Part of a small language model's weights.
Training: a variant of Muon for these matrices, 150M tokens, 9156 steps.
Each number is 128 + 32 x the weight over the matrix's rms, rounded and kept within 0 to 255. Layers, rows and columns count from 0. Numbers have three digits each.

# layer 9 MLP down (transposed), 384x96, rms 0.152, rows 13-218, columns 32-63
164118095140168121138165062175155111119183113094138101131091128122131123125136104160069160112112
103124099165137148081156100164155123072077065228128110076135175118132143105141108122100187215142
218111174118122122043031102086115073143159125125096124062137115152039191197159177210143125179123
031112132112178115119087165064027184092191144081102000124190155136144074112187182164117135086106
174165150143073132169076094117085144130120103065106163175137194097115115169067119080152118177112
092117159160134116108184153131169109103145088156123125136094107116132138123153141088151075157148
156174148090141101120123097126146138109070162149087153163122127120093170126151133131152140131100
141086225067128119170157139157117131138216145083133099098076192184093106074049111151167145141092
109125155142136077154143059157177128150117126106172152151143154148127125115119104081095116175179
131123120117079158196136122147150108179140127136167116137131117140124140101092082169099116159109
168117078083142171169079122105149075118135133088175116171079130070106165230120136149109123137114
147098098144110109134103142095135095167118133082114144132157118127109153160123151167054107106107
131169088091075154091078105143135086118132178168138144140137113128170174149119124171154166121169
079107115164154126122221088196088145091156073130118051097140091163189129165151145128084030130164
079095106195160177091140072156121102115095147160138097171158122123164153205134088082094143159163
116080143115102073177146146100126161162125111146134166129135143109149122118114102092136132153117
194161159082144125082025129130162106151138177097079207034086159076131177116130167075099110112134
162131149111127145168119122146067128170133110117227104068113105151083130158165123107096146101115
090099108161089114116137097086145164156163144147112127128114162160178083115106128146097146112085
140079084136091146081124182116083131088152117116096123103113114089110125083095138161117103107121
168116134171153108093137096130175145181132097093127099167149181080171121151124178138126098187169
106116113158085088113146160108043101153136115124080184143108111122103146187134117111142102157140
180165106154102110141119110081129126106124141111142140134133119075096119150158153146066147124135
141116093079099158053037249094103048157086149180138148125115072154130145183089106187160058165187
155168104120134084141097057216199116088148084126113148156136137122145110189114130063161136068121
057141097151067115107086115097142161164145129154176136095139127145172107150119170142162114121058
147118151153114110124126103069173159115152138184057084100118117101112108102146177142127130105096
127129155151119182143131147135158081120055123153108141111132149091199118180052103135117127148193
127140127169111165169136048102152085140150142121123107163088140085154149101112157114053151171140
138117106125075148137131106061189135122207126098122121163118093142148114223094107083142142129136
158115155103101148128160167125183164108167115129105085097106144092131106126056158177138107179099
088169162081128097218157084112163165115163064049179133192128139139082086064148130157108130158095
048150128125154101131196140112134185164056112075143103098155121205217116147126110149101150107104
088188117105086109184079105106137134180129125158112140152101121119079122132158100123151117147120
065177082157071173141033130087071134180123124103117071116147126143093103122136167177071156137135
194160145150103151086160167141191045114083162123111204124162117137154065194115161061125188094062
158104206129097119184098098113173140131122119133148164169157140150105131119129159124153099097100
115112107164135120142134152101106100164144088136152127167082096097134109140100134166155109127137
158086154141183132166134132089152103140158117133116181117119108114124098124136133149058116112134
140138091116152136082084161111105093080127160096117164119120086154112125174115134146079131117102
140120167135116109162137152062108123107133147119208125145184144102101128119144108113155136088119
153154091092152119092143061191083181118156083108096185095096148150145099147176107130150119082125
095140077094164122122097101124203132097120140063151155118141104140142137158157167144168169081122
129135136132172107100101082149205145115070209119162195132067099141208151129202134113141076122132
141131096149139137135127084150058101095120123153134116108165150101130161138100106152103149113143
152153043109120170068122076194125177134111103147116195088113090157140105116129113162152104085117
187163179129137105150148102145137124100142104075076092125186095129143124117118104113102170161107
112134088139129125140121117133103105102152166118131162130168120136124088092077144096138100108059
075132095159184074110150156164122166124116149157090141123119128126123133069140094190162134099098
088124167126136114201146143153076109131073115165131162126146140130123128122141113136129163122158
096135123151136147105116089101179155100138165119086152081162140169175127106107146151123140141116
136130151143089043122147156102102107188135100088178129107158153147113134106112129123105152109153
153159122145131133116133159142151107136116139145126088136171105140125119136134131171112117132125
122108157131189098153150103098146097090090138154107142162201095120144137136175140076117148248084
143110156121138114149105168119149071152100166085149122178138142122120153151114153144114122075118
123157094115144154138086148088125154121124113095153136154164108172164130125111101078135086138142
151125120095138149082181124142136167111132074076152148082156116136118119147109131119120138115061
194112117047152129139043113106136163199157083073128120142087102100148074117107170142127085129120
173150160038185141067082090120107143202092125132182186157088116140138123103156126123115184130110
155102142195124139156198120174139128098101084111094130207204058108168072184117092146049201159145
110098129143113142125123146119106115134143158097134115079121162139122116124142121165105130107179
122105156081035109127104124113218092106116145142120145125131140114120165165128135093100117111136
118155070166109166179133162106114077104166165170112123107067145128133154021084096106157146113125
120091135100117147078188063141119118126116090153151113117177094137139089113145130097147087166049
125154115118109132164123122080174074141183130143174120130145093129127070144122161108215122124166
162086190178067121097058094110169091148145106113139189068102102136150114110160151147130208172170
132097135114136105146109138079166155133133172148133098186115098113132095067130147115137134102123
139128115182097125123142089123186093193179101171140157143164093087163221216117051153129081094144
086146075153151140102175131099151137138123083181103105075132108151164100130072115105163077069142
091182121100159143141072214114069183105147130111065088114136113130129130132202123145100149153221
119141088128091129121124123160121093110117150113122132172128124152129145104158140192144120159116
176133187094084054103154123109111195139164069155107130166110097093113126115140115096173129166095
120117152153173120134138129123127100099131161170157138172103164096103199122108140122141157112118
179121202095096163192136168146151161099179177113083110113173128195115123073139073137178130153068
093121142171162155118166139138136055120122167175106120156093155106161164140118135129119171202111
130133119113121173188138097133123138113103149097114093130108110135132165207187100126088136146118
133099165169179106122142133135121192148120138205087115093114175131107110096088137065145165147143
100176076132145150123128165171118141111130133113161149111072147148087141164107142156159133169165
123100124137135117110136095130118076095132081189133162094141120136098139121146126145143145187116
179109143091141105175062117026080132151149126088161153158102136077065066165093124157104137190061
143124177129165134132117144113129079140110139114130112124135141110139167127099113137142100066105
032095098175112153193113151146091204081141112158137227086165010099109061088165140115046111137124
142163093121110148182087115088082115141125112136156101132151142112087189177147154181061082161095
129150118120139160135126129138123145116128107135150095186131128168118115139141117171132151101138
172148090157129149060122150093065106141189091125112126044125117147168126175184187131155132112111
114143180184115111127214123130067128150120128117157177153129155132142103128059073125154129188123
138172142085120094079126133172153137096087073098145144110109108139131105163120070117105154180124
130142184126130083164127119118132190101173157086130158116174146077079153133137050135146137151107
116170147124062070085103092087136189114147099125085097109137146102132112127089146118212161114132
118119154095099115157162177144192145189084131116048098035180152102081202101096184098126143080141
170100179087154147126160146172179156164165094116161190195092151147151149078143134102116114121101
154117110157151073161153154134179138149165120147061152108155088152140121130122149126156144128177
171117164111113155180171122116182130166149150141109120083113115067132115079124151119159118142062
085100165099125182178102101081140094119123102167140130095088146149170146076064085123135107115094
094096110136120137109088125141105164145133134123173158119097142137107150109137139136086118100112
133131130122153137101180138139121123117123125140106139142132138146134129127141086122145136109134
149132176136153135108090107158150124096128123150092136121128115165108109129078107137145143091103
097105136150102145117110081103136166122125121141125096130144160114176102107124121089154104094114
090094153191165123168087082104121190085115060163151116162124094147138116076114130122080190160095
134066072117130132106097149112146121174095126130103150126084128163071132104096108198130101098117
132119133127144141127133132145153151117126146114117141142127109120123145136134121132144127115143
061105144174093100124128061085124127108148137163160132102107146142123149149165149126096144165139
203117072114175069116192109139122094119093112128123122142149139140119097107127162160151095130127
138125151134154145094110091138090113124098088103104151138188148115144103139119153117160140152125
098088071110120114169095104097149104128135144126139125091119114111155102184094099158098110138147
155091132170129117064097139117112084121126186098174142087138079125098177125132154137079111101090
115143101125176084149159137113094210067196155148057123107144095130162079049106109193110123150155
182127119162139091150114125089091236149179146083060129136091102064161060072161065116124149133112
167092224178127119163186103132111166083136117140153131176120103102124143077082107103095149165122
147116152128132119139147120140100141162098110137109114118104092126119144139133148119126135170166
124085082119081127148069173135116153146149103147118167107127105077082096170133121126128104161111
124157091111143173174122217117128134179152143040126120139131138138156103138107128086104032136139
112208122211129128134131123137173088100169124086137125179178120090102104139075086125198123136133
072150072104110093193104152103116095168102171123154117092171066074151160166128135133080175122117
089116143169154105171133073171179170027143089130178116169148091161122127107153151122091181114146
044100063121111118173134119116148116130103107123183138163106115097082133134123134189117135149132
150145198181143080117105125122171161099153113159069084093109153140088132084121162141145158117124
106084103134137138132175101083061113152061113154141153096122079134090129105141123133128091111195
130107128129149141116124086094161088102118106161128123119111102125124136153133135136112123133103
099176157106129160085074153146125083144115077127090142153186070123111134152130060106083122118185
112159115127120142154102122144125116130063133106129139138151145143111053144122140145096089156131
077118105126139154152207113124142116107112124006098125156155083155130152127136093162112082150106
218134157152146170103137164142103118168163154163076113044120166159112123128110157150095137114087
145145136107164102137116131127187156164172166156118119114094157117150123121119139113137081093142
176151121108147105120113158094155144109111116075100151126102117117108125107121116092165151106153
143110148155095119108159075068195153084169114119200079154134141071172083091160177068135115211111
156155141150030063108152110106100110119064113096150132158122148143133127173099123167156121131122
138161115131088125155115159059126124064139138112111097119104111145143141127138128171133112100095
130130089168171115098108111143071145155135097118192114118129087166153081135124123134085143176090
180097187151127131123121090137110133118097116165113142143133148106093100192150141173141128120098
131122117092086084115124136091154119137113110118100078099107136133189155135141116096106131124150
141100145120141121171127061168140198140159192107196181102166116094153051153187096125122124110173
162112167125139179163158138152151094115092128089081154139170175072182142110138138109107124098126
183194106150152093087114160073149103094144167118140092127155146159139105121108138081163119123159
132109092151152149123111162131074124139140160000078090115110096150148191111110105087122075116075
154145105141139141112110113143108144135110108142122106125130117149143161101133121151105124129117
153111135102133107105178134118131134110135136147156135170145112156133128107159138130122149114124
106079120116100105115069132107108102143134119183105110119088163144160122140136148105123095105130
180141210130128132173068096081160095096174121121079172086091188093122142118092126186140141128176
168088096169154142146122173164191138179146115143093169082181088151083128100138106152155094138137
130117150117116088138159135134214144133106113128063164086129120129170049145100156128169155142160
144144094099133170159130155062135096129101122129124091102093114080126142169125128098087109124140
146154120093141136099058139133166121201114160121131030156141145145164155195129140106145174133141
173157127122153123161120122148136137126091123081118172150154149124183108139108129118102158127156
091143130090151062153074104125056109129103139157170158144164141146137084115151118157127142105126
110186130082095134101116173091030056123110128090130120121136127100111180101061164192177097111110
179075119136158115160111107110091127122126137108125129091159158157078144152170172171107107149125
084184084091135068221115089116102166107141117125161142165127156102127103107123091137092128109147
153123095095165165121135139176101113124159139140156150131140120159168154157167111096134157127045
094063123149127108136178128122032119123116169145081157128135088107162104152176106144098162148112
142132127084152123133122151110122110147131127115114122107147140081125084187154113155118164104146
126094169168126145108148107100076121124121098133119141070139162156086120121089174128189101168072
148123090126125102128149164130114108107107074090136154133124145145130145109154133099146145130164
127126148150104114121146118151156144135117132132126116130105105130122127116136140114134110143125
105098108122151141152127161157110124104174135096077107165126129125149077150097091169104095212173
115096156127123121151160133127105115156147148122165130150113112128127141122112134123131145127144
107151117162134125130149112181090123131202148156157138079205140120103128114129133108125180162174
096084173150192152142084109100126110115099106132142172111076152170173150185122120153142082092170
137187083111122077120145094135125149112171124141130117160112121124115036196093132212168189105138
129139146143096076166174157088045167165101165158196157169119088100072132103128061117114136103127
128119125103159137144117132118102134120089154110118095149096091101117071197098155138107153107128
149144172175182229096079116117183124106185102079158170129072180093167111085120117140173081107167
145161105076116216088109150171100130098085150132141109120127182163113158128153135143106082120145
099099088154125111135188118134132099159104107139174209151093077143152071122147109124127138132120
131087127128132089201089137128022167056180111110119098125133145119096068126175153169109102151110
125164123123145115120182131108160150161154114105100166127144114125121167115105120112173172126122
133121166077128109113145103165082132063169084025115172152123163078186084113149107135210104167132
177072157138136144147157130137116157155137114153107122132113133128141155063148137147174104128113
096119151105103154114128102091151141141115133143150145132106135103157165155078106161099134100167
070131063104129143148125149158077106169125113112151171133134129126106130131147065141081117170112
121139108111135183141091112111090131152147115093131089121136151142110074130179158167185139164110
094112109125085064153151081113110095152153132102152101138066107090071140105088163136105170181117
143165179142139085123167139166168128140193112160113169102071143076099095079088131101153100153137
077126080166082088135133179112088128095149111120166102138112167178077140149138112136074125139155
141095135124174109135140143120127132137106095161160121125115120134139169137162107133133160135095
115068108087184127180134097125078102123091125123187079135130179079087123163131189122128139123086
141067102142144159095134120062089100170141155176068139138162177121153104149079106193113121124066
169125109170115092087136174113119183183144131140165094145091106141081104159094087189126168120159
108181188111131190137073114125148125108131191157157155109152101138111130063134141121164158136101
109142145121119095128165143141174118102100148109145076124081133148103148144130138127131128109149
161116056149131145146195151135160133160163095160156113168136125121086111085077107167107148084139
134118110124134104137113107132120154140107129135101128148189129130098128129115112137118142124141
173180129148146140129084062177150168165223075099147063153170132178075155188105211133147183129124
117093182183134112125106044170138163062137141108129157098123105139153153093125168092126067118164
152176096150098181093124174152119148134097163121116117143153129145105137120129097100099092060119
133094126128135138174121114134168123168127104103147137157112153142129127131109131116075119132123
200086033090146127189148151140072180061130091095124066156098122133158105058203181125082171157050
123100129089126091093128119117105138108153143115103088084171122124118129081143114147122167133136
197111135101155186116089134157122122142183158085116128186113192074127144123100101150127165059117
165130184118122157118076155146175142036164115083094118109151189095139091181067104080150115119125
122100141145154061222170091139189109147124135193060115112123125184107156097146156135140146165110
134155089175112085197123128127165069124090148148185137125113100117140119176139132145151129125132
135153087119115166120115117138107095079094133063154173112167072119142155150157160085132142132144
159131193136107127151166087118138101080114179166120141100123126116156090092134116084149131123110
132099137155116148087130107140089152161129129099172107173160154140123112069122145166148117115146
144088123088124094078097148115094208059110149206120052118131159169118126073082115138181175120115
147119140154080109125142150091124127141108114130110184176193123121160131123098115114191103128096
180127183148153098177135117125175143134153102095146113092137127141092102166124176090139128099114
092172115145190184135115123162101139112143156139139120105164126135169147089110119063104127115127
118115161170119094140163107142169130130162174109136121150124155104091123117093132124186160164133
164165152106097122111131080097185095173214104081130167050091115165053150177157112135153144142142
066086192155105120147109089117130162075165158150091150148064091143138127156095110113143161109132
113134073119128131174086173115139127198135104087116091148127079105113157111133116178097098099097
172170110100100137105100150152070086143141112089121141152141128147085135192160096148093159133094
116195081129100097157157060116098084096144124139143137147170108105118131229128106164116082159119
166188086116158175146186132167137177143121149069072205160130082129141108127127132081081124112123
# layer 9 MLP up, 384x96, rms 0.169, rows 14-218, columns 32-63
135168103198103113119093176147153129158140084190136146148091131145135084118138121129105122200125
181198133108144117182212157191150128149118109185148127158108095074186122130139117053130137112180
064166055139082137142039229133142111158073114162115107154161099146149115130130150135189077119133
139131148083151110115122176127168131131149155089147146121092107126121123131165116141098107155080
087146097084132111124223097130139180116160086114163160119125159142102119141145067170126110177112
162101119130108127118133161106110105119086153143145107100100146099132157183094139142120088145146
162131164127108226099092138157115158129088137187153164157109158110124166105083085119237106125120
118104114129150142161172133112116089108210117207114129074126111167129113217116154144086125137096
137163131116180103088067146068143137149104133167157144147141119121151099109151134107136140143144
144164173116156099059135176148094161064123091177162130145092113187080089124137114119125139145120
132093152079105137101181099115122140139137083095146107116152157179179138151129085150116149138103
117113097146146033134142141153147104190117151146068146100113134097083118121088115059182133092119
143149222091134134151177110106163158145174119159156078154100133093080095038158160041151168166106
118124167160078116161139144165169107176160099101127192106157129174123126133132137060165086139103
133121109080112154117139122131129140122124131147088086151149106104140107124156145111105131117130
173198185183053193086106090113102138062191112187149089148140082159073098097149113135165099137111
106115121167086144118101140111198150145101163151146125134128126117089143121155138085100124110073
130120146099142140119176163123143171131143145123118116158134209140138109095098076158125096144071
180119179111083105058179060120159211139092151095157121093127097174114153075145108141094107195121
174159176166153126129096190104117088132104131112122150075183088179107084154136185130141084207036
135154116102141148192150129129121115108143112118107138124114139079174091086127104122115117078153
165119136066104179143108133094094132144157092109161161069153226157181154118100100123125109135110
182103142075117110099107150087150112025156215161127094080117100122174207058104175178111104159092
118130116095108108157222187141153167141113155177129162095125142185167113085093089133140125105183
128111118125098182080139088194161126117158077139116129184161091143130186126128174081078088154090
125129097133091171138129115123118131097114179121119172101056134165104127164110138128160099089081
178183203098220159141028175105034128126219159136080123141082208136128130114144098111173086101193
196123156107115109127125096135120124176112108098134188124129206093158157183083144098189096133112
123173100100077123146087082148069190126210084111130138073112117097130108123151110146153146139130
203154098142140205150064128119113164166197129156120198139134109130141146141131135085077096070140
127058090131084138021076132148170107111086147112115110171098140167088161173165185065140126101198
178099115077183184096118152181176087126131070144148128118088101153140088164125112066110100039145
171113153135100161128151125159155102130148080119060105120124121189094138114116123141115111114125
136117151127126118083170119090143078134082196150116148124074134170146162100115190096100088100074
168087127202075175064164120109183100139083077136141076177185092098138109117152211041099109104058
148162098083114112076122139098143104135086127108131153094112108141158151137183100119097167130137
114133159121106136092114077105122150157095115113128105158137139192112124127160180157160113176103
076159180130110131096119159160117202068142139100153111091135133193169159090152161130139134096147
111167196145126131136100151109136115146143117149216138132109107099169083094174134098116102174075
147130117145099148099080092112123173115122117149096137144102135112071102164117140155112111148128
126121103126097128151141202094129097122123160143133079187169140153178152071153114113145124155135
140142139146091109141088141108108179095102184131185137138093066073141111167134138168142175145143
080099146137157187162115122144052093083142116191132068114089164131138187130129122088106073089097
136151133106129162138045154130102154128159140173161121153147104111138099118117091142155101093184
148156142115082113155128144172141142108125045136182060175162048117159163151122104090137122142165
179097110127154168106111130119123129086123096106083110160102160136088131130199132180063104141115
150142100156149106128169146139163089102068155145119151173117091073143144119149116110143120118071
153096097132103137131069129083139110109062158085111122124160134150159111134180119175111121088178
116127141103169134106120125107112088091050129097105125124153209123127156122123147145132146112153
094117173086107121121122124117144118134103149163152109113170097149122129145134163104175103117106
114148040138106139101174133124168133187119105173124131103100133112132145122129112168115193140127
137070139124096149190141139112116069136059143148133150147099146185147173184075124079129113079055
113142144161123095123134162108154148112150114164112190059113083164173098142173088142111161166156
162156107117138044114168139136111122136101111116060125122090088143104111154123093157119141126121
119126137112133121154144143127134167180219121127083144157094172157145185119150096115107150110069
135100149140131166103155160150162074186080132165129134153086133071154107066127102096132139166156
095104111173070186085125125111125128153174121158129151140164097180140113105100070136184154109126
148111101089100114111144171111116086168154145135100051104110217153079157122106196114127081125112
158189191153139132170168184087153129121105150180173128035137103232122091126137106126129066112145
093072115170121149153109145154139077100138153098110097074120133140116143143163121113133162135129
112131096130096061143130149086163133127158126144104111150098150081156148165090109106159156086145
112109094126129132093152072121155139103097155112184136113154110193176087062151139081110124136068
055153066144152083173196109108171135113146139156143143121145150069093181088177124091144157080107
188146100183096142103120172083096092088197100107144107128137082102136153107130166088159118117096
096119160100148097054114193136165092152038097115221122206107132101134090110157119170130061115118
126171098132113109140102134159127178132131111109144131135167112080158121143137124126113113115159
149147131068079177114189091119148112091205209141112244080089117185142044026144137113073167164174
135135156043180093173140152134096118146097092181099152128089139121143154123125113132172093092084
041180066169071171171126145154153097106120147111113082175103148083146108126143216126089141121128
104163171144126154175165137144145109175131149125109159140091187163166108093146161091149123163114
084184106117131167099226131155155170148114133131110142183135154157102137126175130128135090189082
134115121062160117071178133091161120122121112194153114132165067185176129149153090142123102139115
087118110118104163131124125108135171176136141182120086199163146092145120153157078109109143087078
107115139161137118095081148092172140153165101146122114098116128122099139138138089162104099136174
166152109113160084151192106122137052127097153095164139147095108103111118108136137069182088141146
149140114162130104087077184145161145066142140109123128069134121095119159143144096163091166145129
156146189134151114120148140158163114124139156069162121145134163196126104056154135128153108160125
123168171040181163147125166148129089115143154113132171106119150129098128129087134069143086108155
181097093091159115169121176112189161115081160074140120143100138176100119095127188094027184136130
136150126134158154116116150149109106097184137121153139123102138123151107159140189130140093104093
191179132156108179097140088178131132097157176224064103114159065071110090073150147135117162181182
102133222087123125111145094123104153083176178182149100073138101097139085094164124148238121164144
128145157122111139168124168126133126124116118148152136158093145134141159140142150143118119167115
139118105130037101152130180186158091147135085144084146149075153126142153136116126065105205189143
119140144128092119072160187070184139106154138164101088121110173062115157155123128143125109136152
133131080146069104148167102085159127146143183119115120126140105072150144047117160138144130123134
110154135083164144147179110090068145085164117114132153100115070154164153148155078079101103172159
114125132142143173124150173106160175121098131143120156136094159154131139094191133127053104159100
124084092094143185075105136107163177157187070177211150108121110129141172108097122083116154129132
093114187107161121085084167131191154185157106142077107228153129087106145144130119074081105071097
055144143098157178166193142117162088106173147082132120103092119181092134126097107201172089180102
105161090131178132117149142146119177123071095123114158169133118133127150137127136098131121075106
116167163088131061130160156129136141086134151170132167141167100112095115082180136137178120130133
191119121070093092133127097169157175118137099142119162177152132104143111111113093088156161149128
133143132141135127131143142129154089129108147136141120132096104127132133155137150094112132137105
114147115067120135129144116118117158132129087169051156103113095125138155097139131104121084105113
117142126097108095146175116153147150144130084140093119121154155111135134127146103134109135100171
176195074122145107119129100160154092163115139139105123110118129076151132133121113151198200061141
105142140151107166106080081109135163090130186153212130073175046134210110115182119107115116095065
142149127122127129137137118114116128136147112155139111128121110131123109123138124110099129121131
121085125160156120096104148115063127117198107164151112129070141087138153160139112130087146043130
124119141164114138130162099145130060118138122117120135175093119109129130141109198113136113123147
130130118118130053144124229098113136099069206171124118092134152154126103129177135160140110125099
148170117127113099169135106111095138017143146086076148171120066105162183132127088102107117102180
118054153158138085068149175104106068182179076145185096097141113119113179151197146105198090121118
115118090160151195134130164088127122117176103157127085115113133175166102153061138147130136110051
119158136121110186084110115095118111097062170149161147080179191122098079118108165055107096077161
084169088146087158122153110151179111121059166105158087137088173081173103109131115092118170093125
120139122101146132117197164103113114070130159154119146122133144138117134130125146108141097132107
096096122163149152121112124141134147172194115127127138118139128134114146143159097091095162155174
160112140096151057134145138166079145093168094181168125102117166155115109140193101152167183100153
133162154217110152142092099133124099146181112079051216120126165055127137110192102118174176130156
151077162178165117150173059123055135049087136113119132107137166117090146180185110100104092112095
153179105151138123101171109118182170151144150055162151103135204105116115110159158141133143151181
078111143101145133088186107111111201105175113178110144136177129122109058106129121059144164125078
098164146090126125167134151183125179130192122149096106103112155084096092142125179137111157112110
159165088141087187117108138153091170128127108155117122165143094143125149144152114164092139110187
101145135137130109063114091133102182168132105119143123102091101134130144120135163122123138156116
141105049100122131088119141092080069127129102115049113158189110165100110096089114104134151131133
131158145090080111134144114133120133110141137130127173159090141159154132114087089092191152148139
160162154055121125145152139178091148135154053146084134167142161152122141074088144160114170102145
142144128195185146150089154087137151141064154148105117127103111121052102203180134121115089084171
104152111173131159124168142167099115080092131134134097139149109115107109162132152111119126105159
068087121155126086097103166115113139128164172160131111100152130086166102134155105106188147133129
183130127106141195173118168176154122183147068153052120105106177154136159136046140139200114150047
121116128072142130087152142146146103112144111133131137131135146138064097114154122135130091138119
168117110155084163143139091213094071127151139124134137154090143107109104113137145109139140162105
184117183113148146126187149170140204106125139127089099149135220179132109096117162058139125076145
168142158076090165130129146131113196135173169122059105181114099121157125176112117097154122165129
152123123104111155113117154164127107075106118163116146110122114194115118123125105150138114174152
106072131175070128123119155086130126142139181178131162172123103154173151201105138147106134153094
118135106132150117150137118092128152144126161117138145091130142241126111132123109112100107136166
095187147110096136115106153121096146141154064117133108097153183145060116170125138144132133120143
149105133187135210151125169118142151099126157194114176134092163177131172110156220160130111115122
112119157105133146134145139132156143116143133148157121101095144133111103117109157129147127149124
117143129141158145117094133123127129119121130129092110128128153118138147153112122144148106134118
099142198115144124140156105132073127171143138176161064160152102109106136104140111121139120125112
089091076122088085118121134103104126121113096150181097159138161210062178097141087096143156134044
127124115176169098089084119077193147143161154195146061156108131071108117067127171072068094149087
147110075117162127179178149175075126115136131144099147122098156104083073109129120158125081104106
102112145170166103080179127105116088193079123095160092120093096107164112111116148102114152165140
107133157184153132128085041124107059129111154161102136131140103143160164093127159087133110077144
116132147091131077119160152090138140117102118131088133108127127158139129140114139145080080152111
105133130143088141085146121133135136148111129134170057124175113076085158130165137122097135143128
128136218052160116179172092143041063114091111133147120188165176111145066124123091089113082180156
140150129149098120156154139102092114065206134137127111129158156060179136116224093151092103128168
102069155096107146162188145127138076147113122133138141081163128097139174132099117090128000131046
069168125130139081115121161104119160204086084160126108096117130115151150114099185145092081106137
130144140104155099163155196131148082105091100067135144099105167182065163147120150101130092133120
126110089105130136117130171089132188148139147117122120132087186122097129126139093128106153109126
187143149183143174102073108137191110139097147190116136155104120148101128075115160109178109116145
081136097146104101142120096096131163155098115140118115090126100155117148156112100158133121129099
121135117101143175141110146108106113115108118123120141138132150141130147139140117126128125113134
162142098132099091055126149102172105207106139117157154053107141109102138140148187125077116090128
118129136128114119111134141139127129136148124130124133140132134124134132131128134131130136113142
147139087117189147142128159105107123137080132153102105163070199209164147163088135121083084161101
140099113094122065139172131096134144183132082145098107089106157089094175109168094064149188139121
129126109121123230146088155058146031161088172198174183134155190210108128121096155082133146134142
127146080137143112085083092159110159106122075179114134185089155200203162159119175152130133106134
130128123139140072153105133140145136101172134124120127082112127081135160155158133104164140131161
150120164156078145133130123152114128060132166115123084109128143152061112100149135170073122153150
110090174111152190146168158128136081128125104165117137092098144160115126126150147121145096123075
094109149154140143102122177187168124171095087129104171138086146184152118106107151063157117161076
134104179135093110112113091178121134183112110191157138133129113094194111162150137140137136143107
148098107100167151103127167134162135160126140129147146114112155141120127106095125119094112155142
150116134141132134081090133090131139104158120170093128031121077157105158153095144054136151111073
074122131115152123093127142088127068071118119119158117080111149162097116138128164140110125125159
139162128141134107147126154135147146127154133169156147147163124132151157157155096165103127099090
120121134185097054107118147085104177108075200122173128159128186059102072193167122109169169154168
103116138120091146143079168107099089095198162152179088191130105076155149119130084001191129111136
133194177096105177157114151120095179089121157174110165111167141221120136135096096086145077148151
163168137099097157184090140154104086167138147095076107151141187127085140107125125137168104130146
158070143123121204105151073148109177059157121133094122099143128214134102127148093114200112176117
103102120144110154112083132123153127150139157088121137119137167140117103151124125140130099144138
114094141139089133113185117097124113118128137140048123090154034170120145162161151103168082149144
100101176098147114150157090042126060144108157209113109107198157111164094078119147097155052120105
120156142118082197107119178096169122123077142158102142098126135098141160140140140204108133120156
172126193098119102123165152170124106100165174143102123108101064131053127123156091136144105131139
145125097123114161097130115139107120117105130177065120102158113162101088131133074169100119115128
122102201156055076098138100162121108104171164196170125073126138163111096149103108101129103160123
111140141090146153155135137123108114103158164139128119131106135101136139125134113125166111109138
152098194146138201153067121128168140099152112183112054096078140135164186090095087118190072053076
172156155154088115101088166105146113161072067143117117181121111178034146171160129149182179103147
132120187123127186152157138167183055118141068132149094104081098195091101135118131090166093180128
123106091166145145163102177054138143132122105148106144150165148150086119153148101112114060107098
092111125082095109063071067123137132124087216089103085125159194184155123102161079141176140130135
147131099161176155122169141148139155149130075102105188177078117134149090122158152102103136164073
125177114098086070141160170103087069164178150163112099064101047113174137138164085158148097148154
142104119145089159117131125217111101136129135111101121091115188095105161142151116180116139073119
149159108140066129054104148091133149117110129141127153098170099171168142105186154118122121111093
103104078111125169127121126157148165146168124150123129142175124018099104119161101107118138109113
138135149138109135131085118153106151118116132181124140135096062156098075155128091141162101103172
160147135133143114123155159123144120141115138120119099143181191104111146129127115120131122092141
122140129125117116106129136157089163085142094155141104128154127159111153121122100107137144143152
119173134219132140155069087135096099175140161088192107133164081117168126131101175078139098108151
112192074054163154124140061091094102134187127104159140034125097105142120182139102165139149108101
123105104102116147129114143117105142140117168148114128165121095146168114069098107112157132154140
093152127118141171146115101092140072129166141142150117079114106154137121085135179135189072114123
165152112116125157133105133119101130134053100171138120126123118095140112161089122122111092107120
168147103154107186152104113148067092131125075125125143104170116160155155127097133121140088106073
123110186119120149119131065097090153148077131132147118145171148121118163121130117116120098119133
124094153113154172120166154164151134180132079133057069121115146101135121158145156162081191094119
152202111114130100111127087064155148144120107068146137240195103127131096138107090101156117102139
163125135124115111092167138149071134130155063128127141166093119202154136182144076088140106207129
131157059195121155083164132097110182127064164056083137164101106162116110128154126143102129071154